{"hidden_size": 384, "num_key_value_heads": 2, "rope_theta": 10000.0, "rope_fraction": 0.5, "qk_norm": true, "attn_scale": 0.0884, "tie_word_embeddings": "early", "init_std_qkv": 0.0223, "init_std_o": 0.00582, "init_std_up": 0.0223, "lr_head": 0.0138, "batch_tokens": [65536, 131072, 196608]}
Each number is 500 + 40 x the weight over its row's rms, rounded and kept within 0 to 999. Layers, rows and columns count from 0. Numbers have three digits each. The size before them is the row's rms in percent of the matrix's.

# layer 7 attention value, 256x384, rms 0.052, rows 213-255, columns 192-287
098:486466482501536529465498488468505509543442526462465552494438459492464521562488545521536472501535504508540462488483563492516555529479411474545496603443503540450492451484521491489523542483552557480496446534515472577472475426484549594532510522477553475477412490468524517530492467512416567532
096:501479517464511542478540540562519417537482527443499536582531498482534510499547500497413456544558524552494537520551523546471589533544529478462509554521532445506461489509499566519511511498553489482480501485503476447484482478525450531534476492551505510501494496500499468443519516468470588560
090:520533494511513445541539470534468504510547528501540465457492510480501531573482527522542507449476488508551531509523535436425496456556533441503464491528539506424443482454533488493437457497591555543521520500472541485532562464558463597445514498538480461550467499462541505514430500472521436541
101:473557458484482525503501578424437513569552499428549493517453430512431566552462485516518522504506531508413531507609517506494501573449498546485420534472502454498581448524427543509530566572451513527500497457506509582476441500472473485424458456462485513471503536484458450490463493521519481444
100:542438604499482535455458448495484486517581496550505536505458492460509513493391445564488523517593486504548507520507475545524515359526514459483503534533452446521512458431449459451520461488500523485472535492533483514567540530464425505493449554475529501540499510548493483401586528453492435559
095:489476494466530467497557506456549542495430547530565534459485541459440466471503493477467526525552468523488520563504421500419540465493502506451448445530503555512481463514460554441539569530441529494501507544445472487513552530361516483465518463474475499587508541554461558509528518564502527558
092:538491542501488543531490537455517517504464501509419504550443428547518546551464499507530456473459547504504495509483463542572523522500527586514470550468505533513533478437553487499521523438437543540472436452501470403533392522516492470538451480539509497537518496496456425540451398520474488541
100:508518508474488549409497511524511546454447544455539451502443534501515473544544495547455534501478485526484447526539428521505528540494521501523467433503516516430458496478487606507483504478542533513502468461531534511505488505493474436546527485518543512467481506552531512506488558546509459456
093:475512488515533464524452501549476387441513522524550484480490539467497512501506498453495504467500464541523433481520460526441514414586503511493530488490490463559395451508515496486512480564476436454461495462473490459450454526573517495549491471508451545547458519496491495463470445524491502513
100:475469504478488445498526515546493475496442464419522468528459533498500486482502512487566499443463497516510473529482484477463472493540502518493576504554458548480516514556525475480488575437506471508500544542479440510453521486508484567576510474523523465514518490463549512521466402528533542524
095:492540529495520486512523472460468476499523447494471426485526484552491473507446498517448464506503509487544476546546456521487472492440532558452508418540499461542504492540471422423519437516571476429478488488486524446462541577488456494502515526512488468441541466532504538513607522517499487482
095:543484499519558525497474471487473564507447502564529564518478435419439537528518547448535527518489462429472534485478571477541490514456498514495523474504520477537479503498489456572478601537433484548523504432443572502525501517461558442536528518543515546490520541509529494550467533494548527505
094:477522458559464430496415466463475547440468523534469480449542541542444528532473459467437531510481457540480568548439496498445510547540511414525453488501568437499503467548556426488519542484513551520473503505406453466480469442513483452538566548425547521456457490526462510523522400571532484491
097:534528439528513450417488516607466560499521531502498550537502537542496563509475518570549564466478455484521468518508510515500455561483489496513475533512530558541558504576485448495488476545420505456452496456463481501553483564510473520510491572523474527495498502518471487460467553553522534479
094:534523507511512498437567534456493504510526508493427484480485397463513477408591475479554548507526499503503496458497630547451541548508465457464484460577481494514555533512483465455539435508522474530435535453494472520501462472552491394440525524521483514524422515460548409467434486531464477502
100:545496477523504497497510478483516556466564566423540485481482500551442581484429422495487522467542498532487467469525364505479486432482519511545524485495540491463495550547512501527492457530522518469503569554459485528477447453506519504424567480465542485522519438526494479516462509498512448504
097:521458516474493473494561494492547466521473517511519556519508425477506518567458506570547425538550506530434503502406480508478495466529449505490468448476515487545477439452588393535522490520552510479510547507521502506476550476489580543544515484435494487471503502535454526544479493502533505525
094:478479470515485477498481517516470496454546503474554435518456516475498491514490537505523505473491476576528550521493441474522477516464546437527519482526490505542492544478533423524521547526473461512464489481564520488490469478554506468536514476452519519522548513540405504430477425478474481479
095:498586547525502451496531487507532481453486502470507444481420570502564442466449538515449529566582597464475473503540526498465534475507522499536471522501551518486473537519513587474546496473467562512457502440512484522525504611517563537481487458523567504464414516539524475513596535557524503488
097:460604466543514496553464514465505576472429512490539477503496441454487473507472503560525576531481533551465522490514469472561489544493551468518549514497530459545509532505489585515506484578519500462536502434429496496449494552517502552419482512459539467541455531547541505523498499474499553514
107:480492474500511498422420474448495568507577520425516460466550497548428571512560502498466592486503468496552501542540460550449566470541440478487512468482434514520531553501444554527540463512523506501524503525485461444454508474456528502369486486454480532533527479465533558551514457482466566479
097:514473456512468496476444453438485529519515540523435394503490503535505534523512487544517551500589531525515492468500503490475505585475405476531467473493476439526396525491425401485480493524487441478466523466547515501524441493393557574454440484554483455495479567523470581537564455469508517464
090:533523556501498461526518532546518488452492511440501528541537469481464521458528429482511495491471514590465482577488407495484510458483445482412500500518493531470487437584467457521541458498482499473468493502482518435517504548480460515564479474497468477495538518520491577436549511436521492411
096:564552430518462535540481496504501506447471472467477476486478526480519526441535472530552474524564420527485498479535583513516530506485581538549484497522437528500435426590520419495479453525586535520489526485456481499536485474505552575519525560455510555509500473532525495448511518490464486506
097:503481511506498572454498489510501493584455576484475496501503497542536523428528510541553495542474579527524517461476479422486558450470408563521524488491538508507487533514547470553487484459475520478467481553505446545544565459491434497487526521482487511488555530484489476500531586449481538496
095:506521470547538448522598530444499533521558465435536463454509506529507508498447486499621555548521482550540502533511474491489478530514470498532445501509534511492547503506514382546494558498472564547484603465591530456514543501487515468449465497504430520505599524540434546467488501515522482534
096:504465486526526427435485519514530524518481537476542473558479500550488502608479567606496505448513498497587478448472537559550497534462480477453542460507492507527519503480542569496500474590568520514557439443502470528529485502565526518544482534550492475468517493528456515526465454529497443540
096:521443420506496448447539487518547535519456542531523504471534481483523573474490464476495487575578544485534499551576553493503518526508466490521476437518536511538502412516473433585469498497445520486478424540482499538478450517409436464397517481452495528510556483478529405496474537544476542462
103:483488513506533580435534509496528476485496519433421437453474380531493536445544491498483520451504489528464541475480533531450471552479475523501505537489572440499485540533446552543403493535497538489521496539450560522450518540488563539467520521457488491515425512537541527491522604548496449530
098:464512508519543470521499440480465453497485436493498496556452530444543459469474542458506479455583563448560549488505457572488536444479527501494539444432473474472485510517471534436445498502496467465544547537521468551449515459552533545505521571511484545502490486509475482492554489553476505470
097:559478468402491461524527495461469461421500508501544500480469519510547525445438542514444522518551526451505504534523514519526540523543531547529490452544490520503453472459526516506473501521504491481514445530492533472467548468495563528423481564497493507503446554508457549578430429508497486501
099:536522532500527497468465516491520534478439473469496430495418516471433469454539482551545490484496537559515511477551532476501477562486493513489560559448467546507563434507464487580491490565563498515562498432511500501414482560547478544428522422490524456477459488514507469456463461436450523489
099:475513433484486600466524500444472593459531490514446447528469515519557506476475510448448517499433492511500464562524524495534487557550399467491538565488519495413480516532448441441529511516483518534483551512435473555461565540451493534530459516498497433496452515490510521495519524510531501459
097:536480577509527526416453538508533442525538512495458608478453486467556461478519515528532522470620382527530485503502509500515526487458568429413514496486531544418495405510480507499499486533435531562507578507469577441588508484461518485486426577463490486503483543558464480503474488455477532485
095:448464497564503507469489510481511580467531478452505460529526552530522491529500492481549520511457476535512458467528534493603492472515498473484475559494537426498592481501540401546420488573431512487506470511483464465425483427471469510557580539466517473446496510550511470506548417500516490478
099:470502511541503524599442502512444466525506482457451486547506451541454488578483571524482449474464520538491507465474496544505472609522499407514484526494452475461495492529514523547560505492533532521457479419517482482461484572453540550441512437486574531583520482502535517538445521510475452472
097:516488435496525461455562492512427498503461476583539537548486579465539474467442428422448521485511487484515508490491526512504500495491550467490528515515490453601456456503518485384493505488447548459447471518538546524484479490574532564523513484524578507494544458556486471472446520528499476517
098:433517560401533452507540446494517482427498528558430496498458528569492509475538547451480527539566487478530485501526456484497458472480587517476501500471517530483521580521553508540488536547481524518531524503538433572433463545517497526584471490548480499501514494515535511574461523471459427545
104:483534529552495501555494486501521529449472552524515458508499482458481516498480489481501481438499450436517490507480590461480545412477446525462465489397456494440509493501507487479525500457498528506484573481484508541475523528434528535448471487552498503528431466542529468540488565466498492457
097:472502467465512481530502480480444539490562492564570516502515518463467449478501493468511493452551533561504485509400513510562476552536522546540490506449471535515430465515507546499447494522500461545478508504528533474466501535542485487500521482507456510451500527431483402466551464493493511543
101:488473500569461507442484454436572525468597500478498511516459541495502516450522463537434511510549504485524508490545558591552505496529467497474444527474458474444472434428581480507567504480466537506515509558431504488474529461505529520474489503585408484508515564479477521449467498526510457503
094:504544454517464491533464509474508441541547411489498466522500453547468517471391533553519521484574456560494486417545542519476493512456452452463577460507528469459579526529475479521527453515447444473486509426483501511485527522468452500457514582565518497519495461437566528563541479453494523477
098:481465534541517487456493494499506584515523591526537533451473510449550587526436422540538506414397457494476495475539554477527523458501528511509467531483505436455451535512472475507598520497457479475524387587471537467551532490518486477474501547462452550525546491541551449501467446437479481488
# layer 7 attention output (transposed), 256x384, rms 0.0607, rows 213-255, columns 192-287
097:520519546498540544474523521469405430541428505510538527468430487444431466506522464515486454500543512460514413508490562386488462427456487529467519512518550522472487504533526510524478567533479567516544540471440539466558499445458532516436618562542493435511470520480483497578475443439605533543
094:403481558440478491504510492519469469492436544476522550609505524494429456584495534517443473498563473444501498530466512513527465471478477560475452597463578576491437564465516565489425517515584506471507521520512531472489519554571554475489443501509511517601535501480463487580472439433581481514
093:553471506565468486473534443483492474483488496498522576474484487510484493513507501490513499486454478537542493515540486518433570478608542506491518538535497521477498500494515552548474459456486457503509419557401482489416545459501528503458501500567483440433447450510485487472513455522583455474
103:448512476439446465522500425443482522516493512455561543537532461459497558506470521460511472558504519543456483529579489534486509566527466487467360557461492486496550494542476523535480601491473452541466463468468523504483419452547447541498499425494505473490467528526477601499471404529531477513
093:446499499538514516489474474461473524492519503536531490521527425530534477488473468453456544429471527458557480504494492466432496384465524476454552564535521454510480478423450476535437540464600551501453486479506502503560497495491472517500465466469480631590577519457494500452535502535451514472
092:476530440571523503478504484480531500535497534517481479374507467453498429523502496500513494526519479506478485481495510504455522508514475487417485488480539527530546525461442476460480519551437536505507509512522476562533464559586515537535496588485572384522440556487521528540542572503490487521
094:465480459511551547546522465457544563411486542502489538471407483519527518496561475528551464567512532488559398507514506504525432522446490484476432446490494486503541515416594509511533530466532521537472540437519487463470434551535525479505477445531494572460517501415465459494534511497514498480
100:439540516513559504481478526472564478497496563545478521571468565519515485486469497486501500534493518534502479521443510525528474460491541486540509470481543460447553508489520485537463556503528583542491492460509461481548456536545436482543488492490512462552423522489456535458551592459471503484
098:452520492502478506536516505513538507508529467459508455545442426528540505496490566428508467525523480427499536521517488514488519482522581487479475549449485500437463530455476507511463400465489495507522499455545512472497494533461492521538434546505517578533436507526393465467554503509518470520
101:543475504558552393497542499555526512529524461459504548552507572465455504489452477488444502439559513565433424528481477427548495438539485514456478456491493542516528491455531467539548504508516473480480497458455408464427511501471564539531442500477462589534431497468495497437484453476552485552
097:411510584485554515535521528512577538543471511515545524484472474553477504494420509500484487441473487498452508480597452434470511533438509480478548580516495516547465483525418384527513516513523475474515504553520465499474528494434495567533543537513517432475487457518463523491553548489400445501
097:508501481482561548486499487562416535447488491500454498507467447418450482496568501479535543508545554546539566512499546595456487510520532472528508491541490490474448491462490476501553510546517455459512532528483494454455503515539464487484543552581456585513493500507560534529497476550496415458
096:469513467485456543515508425462501469593492538532525512473500514543445520533544495518477430471541515565515483577476587543494565483553559526513490476577492486508469542512504460564510470462490468554530471521494452500524516531517479526522589582512599537454483494451418514420541499498500478492
095:485534463462436493525552534479513474495495558484481403472526502474572497489470530525531497500447535557506461489525492510517568545501489476476431473508540481518542488501446440461465484511465525519482535521450533461614492488548503525507477531520484443382507502441485529418519436531493535524
093:516485446529503425492510488494530533494513458493407484599422501504421522503529546499526511497550536512547523563516603517484480500489458504529522552507568489547446570481454444540469530531529488471509435554503516470505463524542462453516577521466497510503445510448502501497443496505483523458
097:511487524543480495479499429532494534532442485520533510497505523450450495443553467476540502434522530464509437477502455502492495541509492530520548530466444569457517518520454560441467461423495595488517540539447503555503571526529515511531521541459547416587513472468531485559527516483534542543
094:440484493501454555468497547519549463481512576512475486516531490499524547525452513433471488456450534472509497479509471471459491464468518489446412481482485456504417551508480542523512571522541556512530475565530498442530537503479556546489436463444549547489528445387522521458450510478498522533
097:570461400500472475516461482452471465492462537475512540576432521476492507490506530510484548473430476508516573514414474481464501500489550416520495461484531482501431555507487531476511515586511436605471512530541495560423501557476490513496468552535471533425524550534521516363489544517452459509
095:545490525537530526501558526504519482533487575435493498509508457501460454529520570514439537528522451470473400528482460503441495456468505479498537476506464587447526572493533535492579481466533502473447444511505451478568467412470468529544457492510550446471463487490500567530550488508505443496
104:495456514533476492584520484489544511542517449400423465473463529469508487489472506527559548530448390472527540544534454574502455468436429500527553443549561485507522473545433517538477482545529501518471482457437496502513469493516508537543484468467430512524523492502650510455451501517552559460
102:562487468489526476461509477489455502505492494555512512512509502510475517448566473532534491507508514409443479482514461481526530456500505524568501468526548495493437460539546503594519545499425510446517563515532479518439553525553421524430535519496576527500510511520521487535539536454481502477
103:402518490524484505462515457495531459521474495408475448460489459581531549535489541463446532463548629565548477500439529407509525570452441505471506503518495566444525510549521513575551536539517505497478507529508543516417475467436514469451453429473508529531548565504510487617476531511507479492
094:503602476549520487529480447506547442505501463471425490524538516444540489534474494505506511563424424540564471564502499528485471489477472589438492437461508510441530476523494473519467557442534457505453544482481484493406552498549483489519474520475507476425488520492474536447545538402443539532
089:574515567479509535563457514531476529469527502468463510517564535505495491502481476520544538432497537411525551505562573552445476477529492552472481547450442435519484495535484456475534519532571547521449477583504581456506536468549509454504533521539520490553480509513483493527471554473517465478
088:540448486557521560527561453488523505522463499521464494656512526522495472571489466526422542475543530546475495427547494512514532470411490480538472489480482528517495445461518587420492514492484526580499489475512522524552540444518430554492509534546502526503521526540536487558537589447586446567
090:459541485497477483530512475522470538536499522541484477487515558495517529517483541570479470479569550474432436497521513530527511543504539515493489560552507520558435501586538441520452513489558481461580502491506565510543497494508541511470529494470550430515481461538492449522505500499454428465
090:458508524461496493461509474452470494591453507496509461508460529521471594539556527521451507486517400526522530542497534452517489514517529561448516464524460523485510515542467521546429488506582506507554477477508436466498574558517560532471464474469486524518540500478509523488523508441445525514
101:520455551544467493417527373562486482467502579475464519538472554577459522443500509522478546479475506499490479557504526423457540575542487500471499510451448525535483478462415455468525506465509517533515539498552456458470435485532461496446528533557506438493525512483571522567492405567524500514
099:446542489487505536507541509495515455499504522498467510477572490495382553539589481497509517426535491483520519467506470629484479598513466534509551507537516520443485488409411516620510473546487493491514523447482492449497525516460533438464507393516531426527480532535465544452443522511480447501
093:529462453514473523468512540509526588427479445504507511539525462469513505412521476452466536439438556518508539490477517546508518504478527440503491496523503471524533513478489444474499515540493551470525513466485480563496492470542541530478516540465452501458502530457510444541551496443474582469
093:604500493478449525464424511509516530418548501463564494447492578485576567490517515514476499455486475468506484484502578551506493475478500544544539446547473461490495462522469453495427499480532458486558450455495506472590524574531545526528462538447432410512460528537451534491491556498503482470
103:523454517504526505495490492500581468560502532448501535476497478438546485509495505415459446437519438511535431468506542568529524522535480511454415549521489469543485534513505459531540494483548476461529488468553573446440452503521494477524529465477503546439440517466504550472487471604449510469
103:523562531506437471495510450479468475442608513515434530501517507511531563448474533490463470496479437518570490562490493463456509542575563555460544443453501535484519547441518513479407471501440465530513590424495461521484465511503514539496525470500478438538507522466579554493513499553485531492
098:483452560489547544491518490451603504440487488456470444464513498524502489541459530436503529478581435477528448530543529531535502429512486472518525576558443517425501498503488491532538595521399539524507517466446462443578515447444534595495554498443558490499465478538423503492495515524523541533
097:417439487571537563506450499521517516522536510527514417477515551461495515529517499528514490463493460507525477499494558492515522582551474540480545534476531477497538508498478422548528457514496390438596504477468471475448428462536516497533508481533469508554579490512505408453508454529577487477
095:501495483450461480545451488467507478570479509503484478426488438486490450530520448516501538454523528530481549530497397558523485576581499500469459460512546436462488546552499488480541436486534533540437448434498532474443440516461560521504518453487505496512494484537547525541563536573457444525
096:464557464511455438485562502439482547566498446510587543526529507472507528461500467489503537464501430491504514475477473520549541563489549516479509472483505477521434563495503492473488455451508413474501496562502473507460546488530543551522583552481475585517491479489481568532415503439528545517
098:573505577516550540435556467533423447451488573498516461490465567526470474506515473483504546563469463451502530417505477484512507535499493460456546497490454478393493569472493467487455513501485540474563552543492480572464426490525517474543503481460523596510479427503497529537508488489533536504
108:533483523501515519471532467460423499529515466511432447527485497465525524429401522498528507484448477479512416475513529482489525434532509434469543467491504485474530461509527536514548533499473506441454563470545523465506516495532546499501482478477530483538476578520536506508456454477554445494
096:464558503540482419487421478498419463501542484480544542507567486474479542468446570502459533463499511449460535427486442429524426472492537503521487498528481469490438469486577480495479487522501533451421520472513549570522490560494450503582446437615544513505506505462449498539464431435516420530
101:472501455535422466478557440489561483540507504580507510424530503520514535435520460483418525597500511506542485426532485514545511448459469485469445547545462497497488478490520456528502501561479468541566518531469496435443478546569492500459499481553477457533540529515450541500534522557453495516
092:516529415452509478444504511516590480480503501507482440507462485429474438441492438613458450572485528545451467485498477473536516554447517502477517506470500488470554432577477418481527533527434536444516453448494468498490511536486538506425533546499579601523417462486572540531501532508416486494
095:466449523549497454456477435478480518553573501568473546545528440524485579561504591501536454506517496552551472500515543472476535504561490489526475501456506509473511528477418546457542549502491489537451445528521514514502539511488450472533508417497442548530525484496487461526572487568508550526
# layer 7 MLP up, 1152x384, rms 0.0595, rows 0-29, columns 192-287
087:476533498485489475533514553438521598461477506535465514537471475512470464446503464502498486475484479546544489497427463546448533499455496509530492443442533564470436494462532483451508538499487491498473522490455558432453491545472423491651542487524552496512472497548431496530585596475437499445
095:489488559467517492499470438509460535561523478555478512465440526470477493526501545528581474551560525568493480542484534455515501399520566470504511462419486536543512536542472546482549486442465516356457502499520534490428561544473486538576549462462488512499540474486493430455523511492505452521
097:549533494551478506538534479538550533399489588504435460509514558472495480480439508514459482464541523474537463520598498468533488490483598513476514526507546495549429512533545596485522497498553459550474490550500454494458564509494495534531498535536543395549522442589480501491500545482596497533
096:415515504504505463488506528506553536570523491475571431446519433543493515495480452458475472531561504475494496428548475472532499484452524517587571504520495572586549477520464526557510449451528539546552525501529517445453483507515576523564467442518506518493465474467510522572418479518535443471
100:518546541538457511485531468495491503463499508521615573549486486555478484552512486483474501553551468456528504453489530459458558559496449539554528488578499434463500508532487463433441457508505516528442483563469481421446480472466462498497551484503481504513545518529516504474540411474521454484
105:542506503509539510519522568458447459498550530567494502456473462544456490502456536543571502535541504508518554504493524514481498513530495451563536469532480479444451477650471518512483564471503430525529475482456490461492475499531446483541521446423490500492514446494564496485464530550598479482
101:464500514629501551427463431488511471494515503491552541555521469539499521576509496443510491572452461475546473472517515541550558465444438501485473492537505479463494541487419507464491478486492522513513496485513506459515542486477518439567489547470521521528460535597503478449409448430501512526
101:487510555504539546419547493452492508463563445514473522507466414487418492531462505485530545454468491449558507493476495518499460415428454551499526515571439468511537531508542442524469471453525437528489516519531582524505550552521488436495475497495457498512570468514504495465556572465536520467
095:510530595465488551510484512508514528521553553499535502485514500562516537470454470541478527472476526571458524481534481481434501492445483481461426528531483531489494455451508531504393506467478494455480513538499483497476503511472436443524523525530489541495469455533498466502506504560487453494
092:498499490492513468482503556558474452475475464472470459482476475512462511493520537583509510541411565459483420433512545533571503469556526502544469492519528560514516498492491536409515496463514425503471488569515454475579508460443516444448468436502562522546610447514555505521472510515493510557
102:471503523428557614510499533448501600553477472507481473480426569526547453515498533490492503549490488483524505483504512471525527505513480445534478459442527498563539478567466539446556449507464509510513474514407512485502487508443501479439497524533488449497490439473499539499525442500467485453
103:520493555510583512462521476494584466590512507516469445522519543402475496520469528510472556470504464497554512483472572522489494492532506438498549508449525416503510483541525489501518436491476502496547561477404517481507526456468514488569475473496471543554503486431519458495506433440485464461
098:548450496512537558502505480568558489503609498482450519524527548534558494485473426561522514515488551474501466524513524463454413538437446568445437527514401525522521444498465467449490568545445447530508478428535501610580481520500519510475564461503517527529522507482479492549539449504454411508
099:516488550438486483563522490543478485510449542566478543448504474520524503497432466477470571462446537459530495493503391622456438590536505504445391511506527475458533512475480538469521462507515523578398542485522465506504490470504484458468570450501410482550468558404490537485522466518507516422
098:500514489472461577486529482523505498526479484524443522463574489463542490540534546556548498559459513479501558459465488513499465462477453516489413483523507470520508510422522475511567507508445432514416500477476552590490537521549508435549497495528502465404445548457426519552528446565519474514
094:489476557487469515486519469477488531472494463470457487564519490500494489576473479482545511461542419457549493420525464523508520443465458546500476539490395553533501470466482505527634462575498504544538456502527516529521421532519497430508495503446531534468482547433577476431506522546539459463
103:425479461477490503546539577497592423516509515511477555420488450491543550483420510552493482507517452497472512528469503497523567581514533537532476475438519450463502511532482484505455549484441426458553560519524504424523548477451514535489507475510509562431497463462473548510477538396498519414
094:476448470418484471514483488514572521480467527465518515521581481458448422573491482473495520516460537524546539550504512547474481469533489553476520550498450520566510473504500487473543453517463597546520495471536476478507684543473565490470481472498554498533496503449511442509483544569555513480
092:532481488433467493543474465468495523517485476453523498499495507552462481512496459471470504569496487426501454540571474528489473452516521472533489499489522471500491510514539531493524494500546525492501517550540490459489525463537559480463501495466476615525497505505513530439493533540449492544
100:459514483502446473500590505463486522470482459459477541570529470499538450488443505484531521477453507450493525481472522582541467499466536545500523492588495493440572506480547485518498585498460595515526492492436515522422529509458496516560489475448509552523529467534526481499414442449496419564
107:515557501497476484496537517483600478530469521495419550515465495532467467481468476473528421546488538386494401512554443499499484435488497494433482507551494478560475440548528563537482534501408474509487512518449489490497521540505498525536486497468460453453508514460441536516447536469455407528
089:481530537487461508482513551442529503486475486582492518464508509430420535449499460472483544437430478477535490560449456487487503533507513420476538540477478495525508517535443403488504532427462572519469463486469473487468526552553527547578542464595500553522488476489643515477526479463504579496
098:521513479508438492557462464512596470508452554492536479518569502531480472425486572526480524552552544499520502564551509477431508570488519490533499519515532446504431480540462581551582461501513486557509513511430552502559454546566512515495396507478477493481476475471470574521473461515484489482
111:552452569483478493482437524510541493425548520516573482430455582478439537488516481558510478526504473537474496497536547508468542458547543467454545513487475481504566499489399522478496495438541500464510520473476474451457436484455498494475487553558536482569461543453496516550516474478501462509
107:469598508490359538469481596480456483550484525467516479474460470511430490445461500485506472481511498502463476445626512539500477518507441531525472430526363472438494530528537552483459490450532566495458508432539564452515418498461534512477475468447516545500516470470568451433510501453500497508
106:481532542568554419465514567527526440556438555459549468481504524400564556448513576480563480519510469474525517487467444506447499565452483545521509512519478531541532506465566507504552506486489516522482535488486486534486450583462416513548524447497510540521476481485510546483489574493467413549
111:558533451496531528560485431477552555526453511498527435496457490534472467572466499536510484544485423463438442502539508491534483546449521481513442547491493468510543474565514510506445486439471568489528481508463559500567454497468519522534595503492500505528421443460493575541469406523484500516
095:559489474474480563469469453503469504533463465423541493556484489496474545506526509518527544489529511429545459495491532481422483499509505510486513492532535494503525464497497496503555516515541517555494548575467548473483490526527459509522575470459513530562471494610517419567446575566450497473
114:522447494528490442544575511479562490461493553455444472505495527560477482568578557470410442560486498449523504492527452557455447493504482434468505518539557553500548497441546533545461483476550473458574451440548573483501529535501554406521541484500449509528563536510450468529537451513511490556
093:518527509472519516501502491512469470486489502500446469532433546456490443483475489497521476465475510419539561529479550549588451470530487531462469482509412474479463600502363505476489572532452468520540489550550431549471511493608464526536471500463495551542550474552489609565530466487464446539
# layer 7 MLP down (transposed), 1152x384, rms 0.0339, rows 0-28, columns 192-287
085:497466504519537508480496520575502464473568415538480497609476508519579469519548540471462603579548514505460458450558528501494521510450468526467569572463545473567495476476467525640469537556557501455511488450489509524517512440456470507482538494518418623422488484529493504528504522505593543530
093:521500461487503442490555530484495536491504505497416480572507499548491474488447508533412474471547514457452417557440475477479552538519520508511452552503500471482458504507497489520505554501429507507537531515508527467464469480501516480533493525500551505521532601430465574449498525452499503568
098:562499448528506495505458449472460496524482523501548395571562533529473452472501493473514513505491524524555546513435500515548551519495545499508523500518482498417472430486482477496608505479545545606452460531477493559492545512478549513503455512471486520531512495486508537500482466538500551420
102:465474550457467438509544509485493441560543487502532540538520505551505523463470521553516545463422486410540493485576531538531552510514472417470532470481486469507484452558550516470559555464543468562489485492498478491450491369465497517483452484465553489553488515445552452489496472486467507535
100:514445516530452478459489460518440527517522508496469489529567417540512510515509441542559512545486527490481479481485491460534519533555519522468457465428505539472503512492406543494514574551479510542508471521541437442512468504505521502487472447482479477507458524475472482554549528503512456472
108:496505580522604518511542557455491562554501491488519530542558540474478471507552463506526515478465491523498510396582470445498465534561504474537564517454465460434538480552475411487504512474461552515499440602436521456478609482483470438508483505441455504516553485468463490513428469473469538525
101:471497508486434518545490469496442431433477533523508461473496526458501458489584550544508490539513486468502462512545546393488537389570491509454436494545503549457425519480559611436491467547485486503469464497462463497554553448443507391471505534464499481499478513512584488505522482555476487503
101:498453452533534544474480502494477463553431529472520430497482463453437503492526485503499438471484523487555464535513411445501493521483570512478494537528490514532439463518464495523493502449526550478544532494492466469568540484533484490477464476454471405509496392499488472512545587526434484503
089:580484479500500498527494495472523491538492494507494527604499539527531516504472498504515548455460523513519503487506508467447457503490553458504473548486517461516507407471450510570489446502495483587459535545481508452521534478434508530501462523538435577539417442546496532516439445501465469517
078:582563476542544467552459555547429425539481536534521496595520502518519524565452522604467448531511447519506503478567498528550549490503477546577508465538556526445508488544517466390505463488532502512535478565531561501479534460520452445480464519495518437442519548390554494508479524557464534500
101:521464517524509501497507533512550473560478470516466539487504518544491503499405530473613493467547546570476534502508457503575517544461520550405548425542506493590533477495492487476449484475485474527506468477581507471527422550526465522480422466555467427506528542439429420427469543444480484486
104:478530471558544489472497502446504583465511478440558474372538547420549458507517511440526488464529524522501558436527568468566460453551539483504518530533502522513563441491477471536535444564554429495477494539475491459513532561523458513529504440513548499535506487480500466517446491535532482440
100:512513509472515452470447516412507493574461527470575529520497505514471556476521489403483507486549542493476569483473485479481425516409468509536365503538485525453481502562570509541464468541452519464522516543515459530611535501522505524450509483486488488478532542480505478503487483493517526517
102:564467471515544577495512587572540478507562478510509486548517526457504484562438497477476564477525542471520474497511514494429462462481518521486495528496443499497469493470494596468433512514542483490525394436556497478449492644509472442558555500498535544489507466483455441550490527547504497548
102:478550486465467526501564502508446535530498473552447538441499522507489536548511497548524514457437473531471432442541546501384539492474559507499544480479519474491500570523507510441481530469493408450495506505456510489514518468460467489463478556482393570531554478519523489471540497426498446409
092:530514585504568459532558518481517484474504494521493463520533515514535421521464443520524493575489420519519536529417476438514545454476486540475499513476520522496514471482536484497551492476500471530489515467477472544527475571496542530557493544465466479546589484432499483522469555501494451453
103:445477506553535576458503506476466526522548494423466515505509448490508464531498572532512486550488458513455472484506475527495492505453510483460417518435423524551536565566456456568493531401515475512550554544456476496462497552554486523554496581520456499508584497450502464512431553585504505506
095:443494523524484520592473501489525480506475454523462445482534451500497525491473504505459538498550471494515540522498519484483538514522438561458507510463441561472521524526567443530427517474515486442525442536532454567598475460405495508472474482459583515490495503501510570507489482553506522507
075:534382548473620506557470484485443519452488455613514485624555506515407453460501448471528499426477457454542458525556523525478508533484553582546540526517474536486488498490533456500522510491509520515431570470511513471508481467543449498485471416466491394530414558468525521474527499475537504486
098:520567521465478443480535481495443481511480453458528487566493507493435532512443464442502508596516553498518516555437496533524465480554513509491505420539553497562533515533512428559472497468516554476499493467400486610440495506455559519506582501518473497491517456450522469486479505451555505443
107:521499568492475531471528434547533464500501454441487570404483506520513476519511543453494483497508498524558532535558461483515537469510469521518477537613455530517428558451571511544458524481581534483551380415461555575456512495495480541521461513491427496534449477515493478520490456514442567535
092:500447529532486532562462517459511455463459484574478493518460556480551540531518466548455489528513517478452504471540467500534522475516444499514511459495460459454475541594551498528616561517517480470498533469440443458477529472444532473458524502414502683473454509548524474499500501498489466473
088:499469471495475522465502525458474460487462486536542501583564470584421441483469555499393498523446600443528534501531531541498502462507428507485513514477536478493551488511548510519448489434483496591495477535494505505560503562539472450441560490528543555569551455478516473448430482484458440550
114:486534492435434501423499548544548546468531534500541517432511511503475564619537494497565483477439391532521579495564544514497487514516501545548574507497553563520579490508539496444507472438557544463549486504480489558484509508509554478524550496508511488487498457526409504485533541509426452588
105:479493401478416444468502566535501429531457514515546554476444533500466537465452468502491482513532550558550501501459531553434498490556383463537460557428377388514486453471459553515538499502560540514429526528494492483545445484528512542438508543539503579531513485509450401505494507537520459563
105:469500492530498453548540520458529416564460472491479491476468592532481457524525570490405518514456456502506483450439480524488488519494507524544480495474397529530506477494507510487459571464529503565530442470557487500480530558501505420428517526526512569495565505471483454485510510535494545523
109:529514491472517495556565521505437431560470528624524476406528492536489562493459439515509477487483456505511541520481453480552509515491517496436492490579456507461518555518543538449464476458419528473527514413534564470527442540475543474470460440534540455489541523426501489533487480542518550518
094:496524474581529463519500500486473592458553433514542468482465510472494566509513512538553530511560509474482465419523556550467481562552488445520448553476566543447511510461468545517435510473452541484494532501457575503443465463500477520512524524569485481499490557519499455482554454568537492472
116:496507510489546475510524495457449515505455521542483477478555453501415486597567505505451455477505561454541486548511469477572531464553457475522538500420497404495504559511532480559542503481482511572523495534498541513433523492424520546479523478498479546567483569517559490517523417460515470490